config = dict(
    num_hidden_layers=8,
    hidden_size=192,
    num_attention_heads=3,
    num_key_value_heads=3,
    head_dim=64,
    intermediate_size=512,
    vocab_size=8192,
    hidden_act='swiglu',
    norm='rmsnorm',
    norm_place='pre',
    norm_eps=1e-05,
    positions='rope',
    rope_theta=10000.0,
    rope_fraction=1.0,
    qk_norm=False,
    attn_scale=0.125,
    bias='none',
    tie_word_embeddings=False,
    parallel_block=False,
    init='normal',
    init_std_qkv=0.0394,
    init_std_o=0.0394,
    init_std_up=0.0394,
    init_std_down=0.0242,
    optimizer='soap_variant',
    learning_rate=0.00349,
    lr_mult_qkv=0.7,
    lr_mult_up=0.912,
    beta1=0.95,
    beta2=0.95,
    lr_head=0.0057,
    max_grad_norm=1.0,
    warmup_steps=200,
    schedule='wsd',
    decay_fraction=0.78,
    decay_shape='linear',
    final_lr_fraction=0.0,
    batch_tokens=[32768, 65536, 98304],
    max_seq_len=1024,
    doc_mask=True,
    train_tokens=132900000,
    max_steps=2310,
    dataset='wikipedia_en',
)
Each number is 500 + 50 x the weight over its row's rms, rounded and kept within 0 to 999. Layers, rows and columns count from 0. Numbers have three digits each. The size before them is the row's rms in percent of the matrix's.

# down: layer 3 MLP down (transposed), 512x192, rms 0.0837, rows 242-263, columns 96-191
# gate: layer 3 MLP gate, 512x192, rms 0.0826, rows 243-263, columns 96-191
# up: layer 3 MLP up, 512x192, rms 0.0807, rows 243-263, columns 96-191
down242 094:561549493511503467502524496504485509583557507452587507477552596465462489546430549463476547462535627452452476528531500463530486474424528562563485598418461543475529469577562568520484519576532550548520500493414478539490531564394415558527543483506514590532466479508531393416513517527539488470
gate243 101:492493454468504561543515491569430553527446429457474480482525548503466520481507516484542458503542455528567438446464414492513490474513465409495565505523413575603488436652464489509568486498395502533532394449560552477492484490562528535476497550464470505510503556515560539442457411520563510460
up243 097:500574505514490437478545511444553521522510387395435570529456507521488530532494459436605555476528524476427443499622459584488458463501538538536565526478552527504586524421437506462524550506548530504539519611446510542489479513585360500488501487523454496501549580548480496414507444451483484516
down243 100:423570509479542535555543540512438574506522409442413550572495499418533493470548452468418557495491526460504495457522542470470465446457485529505549510506604457496558523484463432491446371541522487520427465523585432542567369471484535469523485495472541496492545449546504550479516509462518481469
gate244 097:528512419471475565445428547462533576474499560410495502516572564408537522623471489488428573554465476488379528446497549541546493527536500552446460361442519502533571509547506493543463471553506485481454521536510445538433513579508474578507522480436500418486546508477496526460571470476471492562
up244 092:563583522510457391494594479504547509488461459624503509504478448486458400419527477516569471543446531604525524441481492486568433463575501599578476459452502476498420440523483529504476492499570524549545421463481623452509463456456450477489514544464518470558541498449589459477509510486432453424
down244 094:500565474412518514479525473486437466467488495550564462596508488392469467488436475465503388421607467460556437449389527603578442475472524477462450487435556546522530491481562525437459477503541489546432477557594531561493486480580491479488524555465499492496588433492503581446589517457452480512
gate245 098:579461503574535544515451534550486393474535543417449480504500564496540571489427520524582496550486463531460500480486617477535520552523458452526514515426519413502476520508496541371558623482546507513465527511528475470507535565485405500472588463530490534504520445522462513444535506524488370467
up245 100:520482541541391465500540561417473545420512563516539527511479548602458483474451507588370547469447461485488499558470500479496478496445547521482583413524433510563486492500542509556556505442471453500604521518529512586533567426473516471575464516534495479515525458543482493425590433460539500491
down245 100:539515521491585497465471462524522535580443492469449530505520554490539509539445395477580507529498510511477468561531451521420548548467415488514428466525580500419512543538489422395477496527503458457484434413570522462585451515427338554382574516503467485565546614464501457543513522493502550500
gate246 101:502419558546522534407520514517508502552435491399480534495551379516566512476430501472507419437408468573553506537483462511461452513459524526485514555467472423488520516448482543554515510610457477433523471502518542475561524549463575419515447472508478453509471558404488457474512488493562432510
up246 098:515518452519510496480497389392424525604496432626511424477494680463513547550561534513501492469548464444460462444524456454436488539515485579508540509449533565566349478515534447496561507490438534480518437626609501545476425449458465518517514562570464497527546473494424480509582470453448513412
down246 097:517517622435537587491453537492391529497515562535533497494484491524527481460502532493503497519488560495441511482446508556517427558489506550511495516435528511513462490575554623481522591557465529519512482584503479490539576427594425510467578501432503389481545494473522435416484474517467465499
gate247 093:450537511518466549512519542498402495597483575569553493572583478389543460429485468595504466499473507436450418412449501479454536557510496428436449477523505451438430510505500505438431509394477617502480488456540387491482463496515403562495459464582505485496503461502486530526459517488559462576
up247 098:431457469371528495422530502454547431410500547461457511443498449474485526435514531473424536530464516505486475561500524540475429542460547455513483467555490377493449478583483522542462525474508531512532476577466507326549535490519445484547495571491536534500500575422491430424539469513527501384
down247 102:506539550505494470577477500513573585580419490580527454511554475477522465617473441549542412494550509475591451481486577563457508415524474388464537391537549544578567523520503461453496473491464515540493498443506489469473555497432535509406467508493394480532515422518481562483474580554481584559
gate248 086:406499412461458509392495433458473573501461517491427550444582412488452517525560487481426520544534470464465578552471436610478538560621455464477533527677470523505569541446420576442491522475496521531510505501546546556508511480532513545517511349523468492489439463406396452517468392494545517487
up248 091:516521524585482502464448518510379504579414428576566405568533569471483496470596552491491457536473510586593509505530424418417518526559489519573447519473481489554586495522553507504545425536424484578496525515580482532484492553523509493567441516574420525526504542548537465441461607427520428529
down248 100:528509645494413470474611507509426572556499489485520583504472535555464526475469501484464508508584504578547497540511587483499458513485510504606429545584438426459515449523368435432517551460430435516483431467535572507455508463568435547513422599470473514474445535546475479486504547386393433519
gate249 096:548424564498522486518584483460567517441501470565531461544616514464598531582519528559399516459470463525427533595514507574479522489370543506583458503551436495498419426462460527427480508567455526535526514508519515504495499446540517471464493485502555522488543538416528513428417485587503541562
up249 091:511437569531468569605504511480479480545542452493473566592501529489568530597455489544494503491409415509489425466426478489481447516477486557492498569441568448595538503555508607493538525507536532553587501518527504428491490530491448450524442483509487563533516486524473528490494552573497427388
down249 099:479546495550504490546510524520534398489432457535445506490552522457452545505433502515456496525502552473568478452559516449528457525591455555443523492474458512474547531535496494419550475446485467571523455474524537496534424481531411512459507507528491497560478540358571483455653482536504538453
gate250 094:452547464435538595481535535475529527492454504574504510531430500430503517427530558425549520590497488476573445489519442535537492412449459625469542486482450458458486505523540503491507544430599547507497479553476513543461558569561579553518562558493476585533473532532519499541492449582528375529
up250 096:466512375472528490511453482560517497523503523476572528526492481510487513642484393520469556499536476570494502484484499497522346525471518593536538451539546611453509532564501473521502581531444445462609542453497433444527550467529552475510555519421553443509518592498502472555507595492494612453
down250 097:568428558512460452569429511493609514544562569458506461562449510486481434434422441491521437600558469498502507432536503575463481514513511520558469574528552465562509490485545596517540437553580451520413538455426475620578429347470439486499463515552551402536584528522474480449420601480474482452
gate251 100:454501464468571568545471513555553484557396497521516391488477495481501424566479482539495456493484557567506495582557532568500472419478423409543473446472511578582588467492458485669494596483551490518616507522432534543527508418528523566449530577497553497576396571537448474532445520493468565548
up251 092:394475477521565398576498505486565537485479532459473495583487511536561481611437444471472486499489455650482540512493501414511464570448552516438529488581525484524402555489435451552407494497522476529493519439496470531476598537480443536468429545517543510559478459489504401490526449454495433468
down251 104:450507453531439430521533432559502576491577541484503521495459494523544572582502501443523478516493406539560394491504487557524501490535435526507461553535486400484466496566497511438435497517549449432461489545492623389565571463527487452506542537528492581488477498523497430505496551546524516480
gate252 096:511426459413507497445469521494606554504471559572514576586545530436483439404517472435566414468445458433559496491500535583483582565535425420512571516473437490478496534472547582470519512489491510486475519519517498465522452551535414543540472470467499448547487463485447498359580495454576426513
up252 091:520431549529563561578546466468502533470524580485538537555558489556416535419490446513426491387517418528555447555549437549482538511587472525499496547537530572579450503438478499521470524476575527491501531465528538457467414501550455573584578489538509546531401479550466566544483510496411511524
down252 100:471529497479501455551515499435496498502440444519358536441394621486455478554487471470484416524539433423538425415447472518544533539517489530582614534452490450506535442432494494564589505520524488467466507521471562507500475567488459495551524436539519481542515507433423563425580545498457495442
gate253 110:519519538539475504564511430520444482523486502466498527395601457543485436485534520519443372418553588465469504408453457647488513520452514561490508475521478485495462449523471511533478476455487537476569434538526544541489479456444499474581571568452471423570421545586563525491523569491513603521
up253 128:534403397519584491530445487540551519450532484529503516501498464478542534503571573454555448631551465451442434460548508534560469453491470488423486497416493532495494596460545490498508446555624437560411540506543506383507535524502552528418474447510530581479524487538509553474432457520488467529
down253 106:505474484607539406516476442554537416494425548459430476602441468539551499593525573347513478543462503470462495484533613466526501526422549494445392431571419528455429441437468442523553561568514530476570433480480511451522505571488567584523489576555502495523483484605478578458484446422514446414
gate254 092:483515465540624500454422508434575472468623510568551438487429474558454526483510545591495551515475423539487495461471511519519417501570522490554458516510477490520537523549533531521444467577465497516465511513611522542469495526483509481403549493469512547561489618443486495505438538475534489555
up254 093:464521464470562583524442556538493436574495481447609443527522481532492504446524500477521504504524458523588524471387477422459463569518501628462494489441603347515568526527494432585439499417585515459514453538452564562504492567424432528581533550507538496526463535490441556569544540386542456504
down254 094:568513443520552460623447533542422407477445477529502575494483553442479449499493516426448527545598511513517493455555568474508522487548422523509523485464598572417529496482501380417499514551566550536501461538432433487510476383514592493603594619516468479531524553568585502483578618526464492507
gate255 101:528474422552482497465439483507538469446477550508412566598460509479532448468468514561406548541503522467580435522592575455475478542528484498544508563562348500585553568561444558545399400564402478498526544502463511550408507514464445534571443561587549535557511523460404502441530574450597478469
up255 101:514449504454436549434615476478557527536519419494532543488464442538566606512478452611442542590477418464483516641493502509568567509485471443451476540578408542531487421583513483575504409498522486508459545571487419419447506571556466510474483533502560437590580526521448507574441466394386498555
down255 102:504467509497512455475536542522547557565579609505511535541425526532495537476527544532568493629418529537481484454463466547509494437356498420497545448399433422516405541496576529458517458563510435545541506512510571476501469533554477534504492575420502547454436500540470525663449469508412466543
gate256 099:490473512517566539429544483471398404519461541486577414464492447540537463503489546378563544603600603536444501537663510520445541572548440471552553499529558469468578497468548509505494475464582490399525514474473480498458523463487436455520530479424472531547489511532456468472492495532456473495
up256 104:490480499547488577507482531428629535562477481594533467516402551476482546625518537489443496433464456526465554499594509524565416482369490545430545554499463507534515466482522567544496580421376527554386408477413436444456443505530494472413512478566445522572536430535484521438523473522522425521
down256 103:455540621477485423585414474468469561459481522488448448506471515499515547477427513506451531503454474450587538499466537536457509461536529519415541466526454584578370549460505502488481399508524476532524493583568403476495508485496493606505440583498465462498599536462457492458443470560487505405
gate257 106:383428516476573496642547487453384491417478536535410530526505523547473526477473508512439512522511533518447516507564617370446541514582407553436532560461563500462567549439518482407446520556495541482469520527501532528523568523568576423436504538486496517499518502487445504505512503465512545490
up257 101:382475583506533548432539510542530585453432583518413478472509424515487475509507446483553561514443525544509472512503469414585562472618486451554376486517501544441379492466495500557469495532445556479481494512577515542452497522606459443516462593536455463462539469461422407514483463519538599416
down257 107:526520449529535382543459464474468496566521498506481521510464538485485495496528429501376445527479474445422492459517507542505493483561501516467481525520562483452387477577492470454527583487529543494569460507524494486525499587472520466483530490626456515517576473486526464551394579462450716472
gate258 104:577476517550541549524427482625552472512576496419548499516534480501516526532513534557445457507540548451497563434540512482561500561621473536495540491481462464538511616572433538541420451431568442477440580395565489533458528431439543534378471505456526603542433460481514579486504460492551442516
up258 103:516434494462483395451455501416499549539563471514513440462533538471436436501488505486483531550520500483609428511470565594526515502481514515571468463437511483463413407551566557530559480550561531518476355520455516467516587471506423487537551485542455584490532499487534520588483533605464539418
down258 103:429509486471508549483540461567568465487525492543485543555467531395471564493426391406452478524460437528484501510543490525540508527493494443488468454496504483419523577380444426545446528447505470505419532463524425524415456520521507472507481622563571525544526580583522500404517491544425503550
gate259 098:420431560498535437428451463568447543511577475498582507496548502448541555519473523558503408478617548571488475498481480495492492462483534550594590538525469436480511505549473496533525474479427520483452492490510531466436525516489439549540487526494499446568492488533561527399453517448572457476
up259 093:505580501546417451580422517534509473530494436420459616533551481482556518514517530542572542433488535492558438551520547514518491469451501426433423547555533365406535512612495443499401512454349426414491502543535460540524472541526516457550489429495467492529476430516406411547484443480430487491
down259 099:468523432537525502476515647425544420496462450523509534487489472519458458486527492502610554576590542547529580417569576376538415429533554422502443464459553445552437466524505484513466454536485517509520499427542491590470550458449515516489434476495509536561571563486503546448548599529494564538
gate260 108:440477482482489496478449592466634464558514581457569435462478527475530460393465421498455478497544476468429501471585522505512613510403517562554445462480459523442490577503588527559457438535456441422494480481539426548488499510430554531457471491495454486457581527445445385471619458501478455555
up260 106:471567472459492571493443474479522577520505534517410489429470510472410433468498503466514576539446637530528595520576470468437421587519547566486429583568516447431492606491490484412513504501489494484532507514473508484567600500510518445597452542433556490482514508545666579482474423440467541451
down260 106:469497538411447506461494525559504483587485492509458515478574535517509465543535580514535596371500489525555449482471541481505571423445537518490487478535550402523489515555457572520514468430531482473515451510484545467440524446560519564462585483402435474547451481499490509459514521527460453480
gate261 101:494549474566486526425580450521463477464564486515428487487488548448647592506563420446432506522527536567593489550537497508531524454508499497520427471419504456493518497493467466417494510502505555478552471514542570473474522489478446488518481532534503366582510554521480435394473422602568425506
up261 103:468521554513549431499473477460518552535544442511447540491506513391479445493560534566523425438463485550502513539526553544466414464524490567540551458466509562463544564521421379449540413503483532459450441458505505555533534498525602452471529601543480473433517506431481530559524494548468475436
down261 104:550569504522440532597544613442631619537517488456567458540512531567510520503531533432424465510447531451485489497482522478563527595519488505573455495608355577589484490562519524474538504492506447544475506520496519490474451543406542494475378443535530469495482494537552491502486492418452556560
gate262 097:494556470483390518459481423470582612534506527541491607506489496553545510491412431550499458510531408551569440403501529523485423538551553284580456462523426504480477561497591547480600434568552450474516510477367481454452527491495465542604499639470470496506493496411505496478542443518522514483
up262 098:448576542503591500490525535518542527490413454507440485458501583441590485473459527484568479496371498604504571515491502473504422551517447530491488472471510452484484545566517572460425516537452528533547507410586509527562445532586484506542532462495547555497539380494490440611478506519517416400
down262 100:500517454506466523566429480406388465530440464508563440512514470475564516452435513497421493453510491565504492500483585489493468452539528417529426503454513513479449448508524556563499555493550427431471521411448381444445399528546551536522545511489433553527392553489495581521496549498514432418
gate263 099:543450558494519578505503370581490557566446515565490488508613582574504397460405459607440502428452468499462546467443535535505483478498520475517442504462544464497612510567454458568469511561487466503508496485526548516525521468508419493558409416413536429581562497509417464522587529546472564488
up263 098:568431515398496456508554485470550449453508490457561482490543492491513549423550410528517463527417511504561531542485453448498452512572396471466589519461432499472415533474545468494484489492472501462428557491571480424463488509422530451434461642425446537415556499452405608454464457511474461528
down263 106:541519494476461485473469527529585338487608527489603504544462567479551498474493466477499506503545496499532542434512431504508477556453548472456546484450454597432442527525541498489426616528504531502483489475490473445565504465551455564528533567528499574484593506502556585531575434447474427512